Each number is 128 + 24 x the weight over the matrix's rms, rounded and kept within 0 to 255. Layers, rows and columns count from 0. Numbers have three digits each.

# layer 11 attention key, 64x64, rms 0.169, rows 52-63, columns 0-63
126136128123111145094105138110151087135106119103136119118178165138147121141142132141099122113129136189128146143123108112133125104134144096145171112086115101148149103127139111151102100118119130
146123126099119130121166133149068144100120138124117124131127113144139145119121169116140116128136138109155112129139129113129127126119156100124093111085178101090121126112113134125145151146140101
128125121131111118172117124130127115134136124128179133088122111116130128131133121114078138101124123094125140121159150171146116132144119101158092168134142138142174178137092137111173124055109119
132112111134108137109168110121105163134165107126144122097127093138122147134117151107131108140118120126137139146180129188127124121127145093129119123089127120139112168150148124108152153112127125
133120161106114127125102163130190149123111126104134157119163166147173122144091142129140108122097156156099127103144130115145110155090127114108132124076114108157087116109160149106123154142149114
103113154175131157087129139136085154116114122162100133146113172131114122145130096116183092138153098094147122104146122168136089122160137175150091131131137170182127162112138101121114152142104136
129160096118163137097128153214126145125146155118148149154156116148151101130087107171117100116141125162121108167171182126150125080124093108146107141120134084139125103174168133085102141173114102
100089121163132155116099124193142114094126151162119101125115147147138135122091136099112110138134128134140104125145144134135120101103123124117154160089141135108116145130122119092128112141123137
121106157119125131135171140133122141097113142126123125129114102133138137109128159108121177146146102108162101135168124118125133163131127089097117129127128122089148134135141141136092129148128089
181112140166105099139123159163126149145105178181108134083152139135117176101124197126147119080099123111096126114115136122116148129169160153100090151124143123151111135103060155135170138154113131
138125109154145147142120126151078106142171152157093115111149135144134162129119157096134123137138117069133106132127110143121106100112134140150136095159161129159140166138146111095112162122135099
115113127165109095191087109130176106149129147138124083138152103138099158073126155161123124133105129152139107144122134147139145076119128141137160165159132103136148102153089116118115115118115134
# layer 11 attention query, 64x64, rms 0.168, rows 53-63, columns 0-63
112112158109166120131175130138116118087138154129161143121119124118129134145129143137140146127153151144142135104143123136127157137107121110137105105116123125103108103141140119120099128137126146
137113141124102096142116153168104106106120148136132119122122142099100119118131154092141121087092082139158102144123123147111079116123127092145088165144106122137148104129103145126141183139140076
110127164146137145140141118156131156118164134132131137150138142133131152108151141133126132130106110115121117125137123143101092122128130108144083138123125121102112096173139139150137140105132140
149120143087140122119131122103171112156130132143155116155099127154155114142095082151139138135156135120126138103150137121148122161128150111126154112101156104112104123116180095105108138151154162
115158145150131148127091105189130158162148115169154160135131184115124133171136112145128134143109148070088159114153166108180120146145125090154073168126091144145150182126105135157132145150102154
145161175095130145107095129143142136151120149106104125079079149104182138152129087162120153118129125142136125124155156115116131136149106141179132153126158126106131164125184111107108129134147101
126142118137133151090132135161157129139164128128123113139128161139152153099138157135126161122182147127137131108137118105119128117154124151162154139114134102105124134143143110132123137158120135
115098131130150129135140147110136133127116128111151139123136133132126132136129137134140151121155149120133117115128100128130124127120137135129142137132148133096127090152124116124131122120129126
098109176145153128137156103137137110110111120169143169177102147151122140126135124081157098120167155115110138106115130139141096140120130083112096131149118124157129158108114109106124141116154149
115121095142131144123143103147117150109172128118159145115120139107099148108114128163133127134116124125102115136149124135112137095123126139152106153143140142121119115159111165119112132164104113
127136107144093127136129153131129098124137126120132100119105154121098120097123159108131129122118142145142102136134138126111138107138116128113171170153152137156135145138111147128115149100104076
# layer 11 attention value, 64x64, rms 0.309, rows 0-63, columns 0-63
152105154117153163173154114126094139136119167164115131125148123115130155140119073117118167113114111144138090161074087123145171105083088158142130090144124137122168122151140118119157141102136117
124132117174110121144132111159141121130165121133140143132148127183105129131141151093157146153090153127129143133148149180120114157154088143126070126142164111130164148142168138092156127107122158
086187115135120120104076143126109100090148065114132102142147132139163125130118128136109087127100104137082178120126113105153115132123126171127166113139124107112085120135131138063162097113149115
136106136120097124159172074123110182141097132123103158157124089171138134113115193094158096127156149155111086152119084128140134122112104148147150103135112098151118110122154137159110135113139145
106140096127130140095199123174128152140171117116153132097095127115143167128140119097130116158170143128171104098140148141105137139125110126107078134143170132101125164139130192154125169183140116
138114150114131152189165116125110136125160134117091142128124125087156129161110159118105111132102149146165116116134146172103113145126130109125114133140133155153132160121142116140160126106123116
118123149096107134110182129115112156120085118124107145127129113086112179086104137085109132123118100120124120126164144126095159193134152123138102128143133136166164177105124170118158129106135097
158123115171122107108127101169121129148111118171121105143128116142126137117117110143101115136143069097121147139112149120106144092107113170160096127073165077084149160126169136135132143133104145
121157128151123080104125108129161112126148142127097151163128136129122140139139154133134109143121147137115099112115119163135122134119091126123126114148113126161131134143114106088155127122123153
125149102121121113112143116120126156133091151100140130075126162122163101143114127132128112114130137118131072104176156131155121155140099098113098136138126162154107134159103136108158147138111126
133117117120134113151141124142146107152122145149110117098139120126146128131101140137130082105141149105105123154099120113137135119147134128145147110123140110125109127129139114148132133135117183
111120137140078145118214147138131126090142125120138108137103152106090123165085137131136080122133114161109097102088132144138136120138156179146150149093134098098149119131110140150139152119135110
155130165131138077097123125115144111139116041099101116170169108110140139123069151086134121161168157149119163190116140150172148091095145107149139118145114096153089121127137112147164088170155116
158126145105170168119094125164154118103130114161114142053175145090162185119146137172136145136141114095094060135142163098116134109114164151109154134167153110054139124119145139120163090123107134
119083142114132106158141130157133148106082095154097166152116124131113125107102169121095131120128125122142109152101120139163135110143126116131146131145104099171117131096157140122125177124140094
127127107173105131143080111109095215133091131116166128088129123126128089151145166134130113089109116110118074155129090104119109086179142151202107152096178059112132132116141133115096076089109167
127145136092085088122115179103096158108123114137130106141143123120121126100102124122097075104066129115134134141148149161075169122109132131141126112135108143100151129089151109097182091111145138
069177141133111126185087154128187114156128136102121103084134104117162113136114160099101099147080118105157170160123161114125168144096134132104153140124103147131157117116120110122156102167122118
155110161127132148115140106148142136148123103141104138123159095158166134109117130140123121130126135144124129132124116124166135104135158143124126164133110136168114101137144124104114156130151094
149125113152138183124118103129114134074115127131138144120168098143176103173129137097131143143111096176105145105174117143158151119136094125158146111125114082118153142118136131103132101143157065
132145082122113133144129098125128131134144116106159092097105106133144135149115130121147133148108148117114158136119113167121126152137117153118093152115144122121119128140105132084164160153145115
109114100129104114168104119103124092134156111135137120170123141111120135093142137100128155128109101141157156156164111148165121163149105126120113133091115109156128129092126169105137140152137118
095133124112122134100133109131149104115138125121115141106154147111123135184141140137122107075117163142084131108131135112105118146120099147154114115155109097118117122155130137115189152145132165
144130132146126127096165141126111169094115111133130101131134152079105114106138145140129115138122119109089156130136129120115167144122147162137133145102126089136142103123146153131152131124141133
126092130142135165099121160134128158168113112160130196095132112149162118169117159157131145139141134114100153115134101101169161121106104114098166134148144118138088123166156161110148122131158101
172105113119155135130131090146111117110154104128163091111185133148155121154101132110108114112159134118177136168152181182137115128093116106102123092144128120130140096137075081110128097149110126
144097172119100112104107138105122114127136162118098120156145158128131126134137146140155089135115159076128141121111075128080156106085157140124147070098116095132083150144148130116155153093193136
126119104111115105106144118142113153139150135137151175220138098121093080115145133133116127090172112135124143071142103153091100139111120142113155159092105152148146115115106129138086111152124114
139161114099176162112122147111078135125127140185125137119106072112113140152151105141136100120115117145180147123157143088071155110099077145110093118105136155106117121108148120169123120114099130
147116161106130129130114122121129125117107088158088115132126085088126126138132123144128125116126148157126176119125117128130135154137157129113102141120109163132135105126132121150113108100123112
112130129143116109123145134172138124149126126121129147145145153121178118121142152115111069103178134088153105119140149139164109122126112111147122105111110129149113124141128140152092136110129146
118168124108115112105128068115160126093137061117155137103101121114121119176134091123114125084183140153074145135090130123116084155116140112133139111116102096064154141122101132124118118177153134
162147125174126136138141099098128115143128104117138121126136155170107118111169170135209123140151107145146143109138127131151113145160146097118134146140128064142126086111121149118133157168135093
126144184096168156121154121144110135103122105147098130150147121129151139122128120147098129105091139137133134102122141108108142106130123110127140128147136154128137112123125121140134115157115121
128146147125147122146160131136082125053102111161107100113151148107124118135132116133135141103104150129102121103103117153089153133131111157171134122115104117079114105101130120101133122115131139
134145116080116092130111139082099159150139105106107162136173108150105087131138159111153120126163122146139153145108116153117120136141202113088148130107109139092130099118168131147076159127110106
135140119152099078133106141154144133121096146171115073126121140141122119132090103139135101114103107134124116126120142136141151105146131148113139116127125111106135142115069126156132138146117135
134116149125125130102167133111125095139138080108130131072113133148153121173121121107160154114166133137153114115130122095157097123152107064129107138135148090132128179159150122141103101159133102
155118132101114187143127152116152109085104127106183113115155085171143120098121154114131133115126138108182138150119162142095134125103156149127147152093134108151129107122173103113172137147122091
118124083126105106090137180152150140133096124129123128182178080155065134137159112157094129119113181124122161104149133163126158122166135184103111124126149145165138081174144146127155133153148100
086125121130112121080136143094187141120121083104149100129148143135109133126086147121126099129111129129125113144127155107117095109108103140157135126080123061179089130134141141131121112115152121
103153112086122127154163127101097138107122118107179156111159149132142065101094124137106105118141117102145107104089113121132122128101118103097167136130088152135112105131130110091104112156134121
165101127174124140127129142119104109126196114141119088155162136142106130147120104116130161118140163150111112164105103140111132092078123147201131108145097094124098120121114116130113110108131121
101140125147109081129088122104162151121121107126130105141166124141139105104109160159120151113132123147098108146127129171132108099146188148120191146134157109114129116117114092129135102117098129
152078129196156116120094097116097191150114120140098098147109142118162092124106120110155097132102101129130138151139144129100129148094113125164118131085141156152123146111137136120079105137090131
119117133126156118102153146132134130088093111108133103140134135138107139070116127082117101129128104107142103139121138111095107123129119153172099131116129165102118127110159153092148099129119100
164092126109111125137112138074127121105088128132090134113183160101124122112148111150156120135100163099120175074104120152082123166116121111118110089133078126150118149125154143123086120111171116
134151116108129141102168154144103167092133127139157115139137103108147133127085131069125117141133121121146125139117120137125123108137100129162103127103096130153113135157143120118113124141104138
116131140139113112139132127150142109161136092138097142159110120087145151114119098164146120145174169115125093113111121108153128114100145119126142100167134138173130157134132126169068143142119121
099115128147117140099155138129092145090128086145130113148109152121173151145139112092132086115125118138156154117132105161125119127158099113135097078143091161114123146183157126138111114104148130
100123112139093057114130153127116110142135121137087126159080066129155149147126147155125100143126112166109109137109104124167138124155130130138144119123167094131150120134106120099104096080128155
099175124139117131120097142147101156178156109162158129121098115130148129134109120116110093123142118099141147134145123145124168115152134072115138126110175156070101150116127139153119077161119138
122112126113138117143156088124139146162147163095139097113130154120152156084110135102088147137128149102106133120149114209139099103143086130169115147134139166111139172079119078130080126123139123
113194110135081163191129087116110190150092139115151159122110062167109155142106109129105149152104140171131124158108148119128123145116122172153139124068129115154097082159113132105137148128114176
126107139133176165132111151132122096090124133106134102136123152164135096131149134141130171127101122122133089129099148158152142110154102094139132174130142124129100095134145118115171135103130040
088110163126124139136080117171156167151103172138101121102121124110137141106124138152103209195096102109103157100177145097121141133128143100129141145093178099128111115140146157100109120139125119
111062083121142139136156128141095084129163093135145176142109090128072131185125140117073172126148149137152094160119077144125168144126137117113105143156085173129141149136148090142103111064131140
127113151195109131099125114106115152088112057161085126126081143136108143137118121136117130127102148149120139178151125133181150130150119119131115111149138154152130126124101132085108121153096082
156147147121124095155113074110092168168110121124080144128185103133151139139157128121141152106134133147113129160156143147108139142104121138129146112100105116122152089148129092138122081141115180
096142135054102143159125151107155122160138116130146134075155108136136114169102151112183109104085175125146115110146098127123125157176161123106108139105093151136131147125173118142112173105133154
157135154145140106112143167180119144113139161121108150144152141155151093145126150103134112129128166098112118157121151176158146088145124168109128150109178119143117133137141131144131140102146146
099083160116088136102119125122116121130156114128139113109150116103157114128120171136141146140117174128087157087180085119118139165127148093151095106165170126105132150145173136117136063056134154
126114103133139123159134122150152147145139111175133137154117135129126117140121102189145159135102124115079115132115153117129095116146094124136125112124145099113149109145087169135142159140116147
167116120145131120091118054143157201132113105129126121129099146114145186082116128103077122164153081141123119143123126129125106143089116126111121137132098145135126142147154145103138101174129148
# layer 11 attention output (transposed), 64x64, rms 0.557, rows 0-63, columns 0-63
094099117147126121161123134123118125150090126136165103146108166171121110123101106108133108100107147092124102162115127076126129110158109160119126111156161166137126122145089140087091105145128075
155116120124108141157144095117108101112145123134134112151069097105122123093133151149124128120161111058176160088110125168138122131090134124124086148096139129144143128153127126128143148130113125
147144146125126080163094126134095109148132150095125146114129121125150139133137158086101091160095106154107127150104137147164108132103139084154079168145099092076113098113111163124135136121148117
160165116117108157157149110103150141136182109104174146163137100119130122120122131105141123129093174099093130136149088107146170112163128149127163132097176146103095151141153123122093157144101088
121095130080151154122177127098130130111130143152104095117072106149155141133132085147169141131177156102123158130164153159109124131118115138154173058081134135101110140151172124112139106100136128
171105124115120153162113118137143143106129133095126105147074165117166121150113132126137121141125157127142129123142143146127126168109118152087149160140152138149118153116143126112143137104085131
150048123127148126130163143087136144111066129119135132110097149129134121118096130120168161098168154102141102116172096147172170146117138139105144143131126166099138152114147123106114163104159107
107146086147171122152133120128154121151131113178102135105138133140142165106128149100175110113155086126144159110121098152117130149122111146138072110127137141113158115159143159096073144143129140
173123134127089111102116101092153111112139128132095111115102102116131114115122121121099100131126113130130133120105124126131140110127148129112114124134110147145106116150125148097166138139100115
143124131117103137102136140100134123119096130116128087133133150129088101143141122151095128134157147132091126127166166127143092185135146112097135113125119119105081127172154150109151112096076157
135173123139110135142123118166156133151151119138118105143128152137105120139086125122125118114110130134135166147117139104139149116138147135128134116131120138122111140144147133110106136111123140
150122137076158108100119152141096143110132118157126115113085155106139129164104142146170100113068131137115160151120135138131189121164129124119130076107136140052150141152111148177135153130129127
146159169115110136153091135117149143139160136036108135082135070162126138100100137137161117099106130203152119113152145121131143134126100106200134134158117136118115145126155134106093166148117075
078102140171112139153098142159166131105154143180116169123124177211106152124089137117146107095158160095100103121142140106106095100159145079145084105116090147139116130124137150109147120088110128
165142119122110094125124180149163107118113138118142156116110127096130153123124122103136162089103136118149134131146121103150127111166100130104157133139174123132140134120166112113118158151098073
106143074196151135190141133158172152148145105135150133168183146052099108159153166126141122101094099078108125182154096132110129145147110082131088145099152104096143110176112148140135174131076157
124105121141127117161081126132110157177100120118084147089116166105147124133083140150130134109122119097146112110135098144164140123112119166104097164142114118107095114120130147112139134136142117
114098186133068152167104176157152126139121147117099092104130172146149149144119154120110154155155095171151126101132128102168156119095106131130137172145112067128124093152134144133120094087145130
167148144118152138122121148143162113144155128115149132110124136140115158100137128120124149153130124138129098116152138084122103126162119117150131108137152156130129122131144130131095146138134075
123112169080181141146123101114127107125116108106201167132143122109138110140137147093128117113128143161119141123148135116122105145123085091137076163117136097116148125117091116089105147130110085
145101128118115130149156107114110128132133136132149089127128108096135171127088143131114108159153120128165174132128137137115102159092150115125120123112132121087119096135114150148152143094136117
142110132129109102135168130099105108121124157073122105135115087096161132126126175116094156109134125122184126126147102134141124132130102150110146129137135118116170092101124134128122119146129107
147133154097098112131107091111159115124126143164117109140122126139124131145109112109111127103103153108121156137125158117163134158116156107141057102117072125141084149110113146104142139126138139
128117150153175122106124149122102139137113140121123138115149139118144145178119151140172124135141113122110144103131127125161150134122129102110093095109126157099123138114130132132123169128143131
145130213124139128104126135116161114132123140116198173143131129119113158133128072113130135148103142114100126124139123127136091123118126069144121115147125081145122139170142141072102085123123112
108165090091109166154065103123098142152137134070128086100127175148126105106073114155110092115178133126168103155158168115120109123109112124152101152135115088103147134112111156094127128123085125
151160146168118111112140101117147138204145142128124153119109143125192169152111097094122109095094153125137121099094105143112132105128137121098106136113115134135074157146105129170151162175183117
156114122103181118051104089108121155130120101135126163127154077075166147097127149140123114161144120129108109159129091121145141090140105175145148114122114120127174152109148150101158084185112169
087126085137201129132110109115143128130094123150110158139134122135120128164122090108123135178151132111109133095141139137109162148107111185134122116133134121181095091100113105086109074114131146
149130143129132122134092139127153145086108121104133154122160132136133113160117127141128129167136121142134123105122132130132138160146130128148136134160128146140155133070131108126103129116145129
150201120121096149111130122126157108145111136099104105124108152133140112142170119136119139112133130140106133137144108120124112112147112134121143122097125110118120147131196159108118136124097140
115096123074127114141111119117135153089132119148130138128202101149132109109114098160119103096109141155139176180090129126129143126113143096170118086082101079067116143075135156109147148115153135
134144130097136136131196112094116112117163157096132144107164105132106132132179163109142135135138142134189129090131117111125135115145140059098109105100142120097124154108102108152142134121101111
120122141101146130157094124155142122156122139150114155122128156160132105112112117116150110162123130147116099109142149116163116140137107148120117119138127134148145135088134113106135118166137118
118135115130137100160111128182104131143088098139129147117135156129127111166102130106146110106128144125098152107101111138153118116144123135133099125143091154105095138061115116113138175141126117
166128120122124126122118120124100163126157115123135188095187130142137152120161120165101190180112160110171112111120109112122154103149114145157137139119127129081116130124141116173131122149090151
130136129134104127131110146132128118167112115154095123088134154127113096137115145109139088128129102139141170128127145156144152118163125141105146119174114109128165150155095156163099132120104135
089149127069148145152157131119160125114148128112148136146117103137129075140176084152118133095099150153137124117124151140116123162109135077152142098122132102114150146141154106094122127099112150
107126103087148150136114144178116146128139138122159143115132170105144179123099164128113161098167149130165103101135134083108113136096138130131100145096148100113111129137155107161127120155152086
179138170124108113086094119136136142160077139139125131066132110064097156123119139167109124159141147103149124111159149136140158143121091127146062128126137173149143113174141136120115085165163119
140158098104141110101085168122179130154148127111117107126121103091101123124136162148142140080086132154103140125134146146115160113078154125150128127103123070088106105146136122138125166154141092
122135119101143119109127137147095143150122117096143115130156156132133152107129123164076116132109141156110099157110115079172100083139147137117173126115141092064102106118148127082156087166116142
099174089124131130150096119136091171166168125104121117117110112118126121129109135102163127110094132119123108143112132148102130100118107127171118135150097149166104126112080146138080171162135095
148112135142098145122089154164116144112164110130101141103167138106113140109144172140121126134114111147131120149148137131113116086144136130172112152171107129113148162134109152165152139136089101
139128071166161127148118127071153141143164089086114119151161123134132096150124153138195147133171079129096117118103116156122109156124097131109138131160139115134133148130123129135103131130097136
101128084111138070124140150135125126137096111114096133143114114137122137115094174124172140076149127123105085117125115128131118137152118132148111152121128138081091107157191117119157128124160111
163139118144108116119123100090161141165101119105148147098163147132142135149138123149125132109131168124131142077074102149141116123114170118071140166148115139154108154069131080128100138154153129
107122107086171125121132129127124121154108107137137124130094128106140117160104131141128133138133134138104123151147143109121122144089123157144139120133143128096108101143165138105119167142108126
136153115144110139128131160120168143115152138128099116102107099159126125134149098150134129143110127163106137150118140135109128086149128112139204105123136166162140159098146141116095113121135103
127153122107134128151152097099117088130097111106102135138082145122172107188164088158128118119109126126100132144116132164118110136113119142141111134147167125124105135094152130103124139112165117
162146125139121097149115143121138119100147119124115126110118113094133080149140099105118112152077108130128126169113076145113161110130125131141128123147126151126179101165116133097118138083105093
108128156143136173148148094135134163139137111118093148132120140112122107135119105157139117158145094136158151131152122173107119117120080137152160102133134069103123119146143157112145091127129177
127114114131098176127138098127130133161122086123128074146100119094138127081130138168141130100132096135104148129169108150099087121124136184129155186161128165087144130096163129140159169105132120
161113113124124130185144140156117138110151129144182070126154132102061143095118149111109114181118152117102133173142092122129167168078122164115130120097177113117072063148094149157059142171123118
111139103130115127099113139136082129109098137107146128143114154109095139137173154105129124094122139156145093097126160109093054146132101110110087115137154131151130103149110097153191111125110084
106098213175118123116140185145188118117145130186168127132132114136115156113142149104163143144162115131117109108163105150112069142096101106127118138149126104138154116135109102127124152153158145
131144098148132121113122119154102150065122106100137148158088119085150155133091065159094163099116140089133097150118123132124166109133121154184139144117155172170145072130100106074138122124143146
135129126105114094152137160080115125087134140098130124107129120100092095144115069155129119140108084123121099113138149161134124155162091061114106118162158129139119107105129135119122152133148077
133125137162106164191101092115139142148160108112135131115180132165119109106138138146122110139144150113116095116134082114153154129116093160143081127147128147142121134096111149108090136152094145
161116154115107145144129128167168122143117103148149154155106152123119102173108123193060200142102165098150157095128156114141155142115176147127153154101121119092115126116110118174134132112122167
161167130155135155119085119168096120172129126120152133124086140111142124115138112127122102139123114116122160098115152128128137133144093133131116106109130151154147143190179144159131155141088120
129138188141116155147123119124131148093144110109156157183097115121157102158118108156128142123107132093117119112142116180136079140102173101178111182131094145119144178110108106097135166114164137
135121135120111097122120139125131095137110140185135114154141100138080121110110146127154093147095131123133162148110135143124085125115136134101122099113127112171172126135104155118118121131098117
120094127138113125136127129073168137113178132111105122122156117161164148087102162139172094114180114116094094167135110120136115157119137128120138107147179121081095097146185158087107143149145132
# layer 11 MLP up, 256x64, rms 0.332, rows 0-31, columns 0-63
141147164121122099083123115122138141116142154142113134091136114102136141157136107138162091149114143143121155146117122127135156078142109111121112101118079128117135176123141157131122144138092118
138136141153138131117092117154148138164133112124138108140131148085090130144095101101154105108118114126104148173118168106130118078189122136123140114146111119104114102158178173129167115164136155
116084095152107166179109116149150186167152134134084139155130072116125115116138137141161103124130105070134168085141146126093206099163130135135142128070161122134130093165122109167156168116157184
164140158142129086077151088095119146085135108140086115118149160111131105130075078132149143101061117057122144133142081162098143125113142130143137133141116087105132092096133073081212117084172134
096125150104155140147135081131093132082155109119163165129158125150131117128100105169127143135123144112110096126136128078143144174112100164196089064067143150129132123100135152131116148104093104
097133127130148124089096157102139105113063138092084133124137117102189108120107104201117119079134116127159104162153100097099131139157118136151166116111128106145145121104180135167121129156133140
139153150129077103157092116142152113125178160142099120077153100146173171115106130092108117180157134143125140086103137099159137159125093137147120125117084125114118114113153161151140073153125142
150182110148095120136149115111129145123119163124146143162098108114147144117128098107155089116147127129149157118084133116140082114087154100118074144139150146132133129079131137103155107096127114
056134107162079153155121124089131103152164144147116073124166105151087141138168184117128120158146127133147130150137135087131117119140106085127107108147165093179152083122097166151105129131093125
093154134170125078140141129117114158123144139105089128072120120098148143156146100104123119109120100150101125088156132117117171143108093097135127157193176086160135093107091113128126150153131118
129113133134116134123162115128098129165100146185119081131103163123089169143124123107192164141106116095171152166144165097135163157132124162066105142120160146134136071121094113158121118084150151
158167109161102100150128141079115106187142150100139102162138139134113140149138153133171105119147117092157139114125103108123095129125117125076162134146136108143145106116081148132088187130146150
097102160107117123090153132068129157081127168135107117138028095092103097173078127105115160121167147130157146084115151101104132132103099159082118088106079137177132056081124066089089132088146160
147118129117120108138138135111149137108150123132110153122102118149128151159121145125127162141124124096139105095089150149091077139155102131142163138145124116171131167112161084183131154123118125
145102118123141096126098121156103152126128126105104145094176141107148097137104161145124143147122120165134143116112135128155120105156115113094097159149084130112147116080096143137121126104092146
104136091133141152103125084136122137147149148124121152115129144151114144090097148118138081122217127174145121149111165098108126145145085132138107130168111110138142110130113165093123099144130109
127120175162100141095118113103134131096152156098135157121115103111126118114150153139120146127101129134109090147128137115140135102140108082157175113166134127141144114142122132116100125127127086
122130155198133154169120155124120127093159138160116129081180157131120135152109133121076144116098156143095120114133137081133119126168131130066111091102145125120157150090125129157118138101112090
136110116149158124155142123108111098128153109134136123141143127151174151134131143097174124137136117075137109077090118092127148102090073131141115140066154123103104145094161132121150130131134128
117147132115127136174120118128135158120171117101142110118173065144133116109130090122181173108115142144128102109102131129114158165145125098132098096116114127139144161085086113145120158091102098
133104121124123122181148154136143141087136102095154122129113123105119134104110118116120174143101150119154091110132122119140145090158140148150135127106154160117152114146159105149115131121134106
124109134112114128131121107094136144139120143110129104134133170119156149129114127101134122123116111144172115117105123131130131131129096114071140134170116163154161146137125131100177107124137135
124124121168116117117084149110140109159119121118093082128141132107155144110100134149124120126147090092176120145139112180126107094085075149112138154174109147141120069101135123126146104175136159
076182082148124131152127135105149134151156113083154168151142131106147138174118083118173167120168105070122136087145158120095119170126133118092122120168179116181144162085096142150107137175098145
144093158120112138124129166098136151144105122130113142103119170205181173067120140136154136131183108163147130116157145124115101131160112099096122118098130107109162125117175124150128118134150124
153131147115122118134082148119125117149116158119129155134141130132154141111103118145143152113136109131102119150116141117111122096136093119111127135127143147061139151137142147182123153105097128
140110167124090126143152146129120118099105122110146144142120147144134140106113089170129172147106159091151086097139116143095105142132090119107128119135133115171127128126138122139150099110133124
139081078118089071145093134147119127143128096140158100153152103166154156077076126124148107082137134133100131142128133084131140156145134131084142120108130106120108101149154120144130154161089137
067108134187118102107105118101131132185118102146137083146163146113126104119113143103129118119131094122102136132120127147094087137127101111170141144131097113119140118135150133142158124122135169
120181062159123129100101110107124110142137124168106135148139160089151118114102113143177132079134166095149141161129131103080109119136155156110133142123132076126121101106134125108132096162138176
141118133145082136105115148135133142146116142134105110113121140126113125109150147138114172114132143150130083132122124124163158148146115124126147131108090141141123107110144150188181111088141145
093107080139094106109165101101131087090116158123137109135113122108142125136166111115123114163106089104138155055130122108160155122129085079135104123153153141115174061134121149115114146110109132
# layer 11 MLP down (transposed), 256x64, rms 0.344, rows 0-30, columns 0-63
109104138098142154156151116142144116120132139158098109104100126099100096121143160117115131110104116099114120132143143141158137126092122132119126136146164094156104104100098123124117111115142122
146162141099079110076146141058149137134107170089124113114153153114093082121115135177115137127155121114131153113134139090131152114113118132113155149140141149174136148098105121159132106140094122
079080122107098134094145110106164114149104113124152151144101093118148150116206120129155067118084138112086105109158097143172103135100100163155105094131094110122141090122126087171120131068098121
134110056167101149100094146139129098180155114090142158106140179139099162115131096161118133116090104128147135158190142142145132171098088144083149049101085107098148146138101048144152119087140073
172168154120100128133143105112184104127120150138107119113140124114102129195116134136144144086151102109150077150150147115094130158123101085142128130177146128141064123170159159108173101126145183
139119144161123186144103131121147120102102147166124163199135073106136103164123142168135141099139134142123086081075160150151089136139162131129151084099094094156126126145104134144135079110077101
131091120104085144114133138155148110124111132112109075131132106110181123185170072134151097115113155126129163141136082133149087125133065114160136150114146152147134109116122148169123181149118141
097091124108069137109134102135170153125135116132120092124161128153131168137153119097147109111131146159123091138161170117177172110089121110141101131083120145114118103136156109135125130084082132
134146128127175119156153093107174121082124134114110139170126082188152168173110137083107084103116110115125142071113094122134104120142142136179165137109148136127147084147124163096116108130133161
129161107137151087129116090138127110120146131157139118164121114131108122130097148102081168150172162129131108123096074092145112145112118097119107164102103109106141107114168113069137152136081093
085169134057096114121114149098108123146099117111146129172167120105173110139180141143133129123147123098139104165120115144135128199143057119092105128105109106170083114105148166130087125121107173
142085134143151145073099135172124125127152149108134127161112113145138108095185134196159119102099125120129124136140134125145138147128168134129113102108119131158172111112118098150094105107168125
104103121086056156122114076187144136111104169172192138156055128103140069147116145110119152128156139161102103080105172094159110171105125152132077101137108137043135084150144019111120116131198062
149116108097129158111143136131095133090152130128119161150122157128151125123086139152148097126094162117112134126155108100140132105148126140151128155106079089141154129141106143117112111127124119
131107132134106126125147124131129142119178137145141137131093090129139141124097128159133117128137160138078120099131177149141134117129102143132127084115128147127079151131137125140104108125108098
149072119132119135098147114138138126170170136088141135124121136119101106107119129142127134122101157147122173151111168152133134182152135115144154076133117135077128158109102148131108127107158144
118154152111117153121128139135135125162105118157106096146158095102110142149121118108114132082147110129134104099106111153140134143140144107090109113103139115139107113089133127089134103134130172
095113148107145160158143079125128176139140106127134081124108120119117122117159131115107065093172172131083126126127097141128133110121159137092096169127161144119057158116116131135090131141128123
157152115128111101161112138103114158102155110117138163154143136145148095101079136111143132130122103150140107071154156145113122135100200117115148085092109083116113144134126149132149103134119117
136141098136180125114142097075165098148164174139100135129148160138089089129091121160129144098113114170168122130121198105164098126111124159131121144151116128158149145146127127141096131157113147
127139142117135118117110157084145144154126103162119153143126111122125102129160130090128119128166083118146124129102175144157128136092103127137107098139144113138111119121126136125142122161107155
123147163101114146165146098122109132122145148128122136131144147112123117168138128139116090131103148126138124134126108143128140102148087113126144138107140111133123120165131133141156108130081110
105120145101126111131118093149135102134150136104135091140146147149138143136161126142131090103076149098167119126102137153155104088126132065112154088113169149120188124117137109115140129116158137
086123167086089093135102130099175123149138135107132111091128179119108137109167106138090165065204092111102144170092114147111194111126120108108088122167151099147101109139144113152130143129100121
134130089161147087107101129152119125158147155077136124169129143145083103097115128153147128164117182110150140148122170116139141167085108096157130120106123115117172125127089111127123130120124121
161126067125115090143127136146146094129139172122135151161146152137167119127120151137111110150153139137147092122125137139073117151114122130163124136096151114146118136137126114111109102129127127
116107126176164109167130133149120100157184159102145139110096126124134087073143125117128113079127122147114128149114118146139152135147150126147118090103079111143126099113145125137122086162144133
114119154145118101124086162115131140132134123097122134149080076102062128098146118181136173133142134120143105118101168094098135138051120146106136106152124138154154139116137123134179156133108143
157145113155128151116132151158142130124107151132140131130085122140131131103091078116125160131182148122155159166135132097122139161134140137125134082127102109121142139152147114129129073112112127
133157135095134158171171199105159152171138146126130123106121142148134079138105091113132063131124099131161163091134112115130136053106134136160106142137155086133154093129107135130098135123149159
106129105106119152127112129105133119150092111149150102120123109099159152126142124075152119124139128143098108130109141133081154123092087097127132129136149095128091167142126115116130132107112142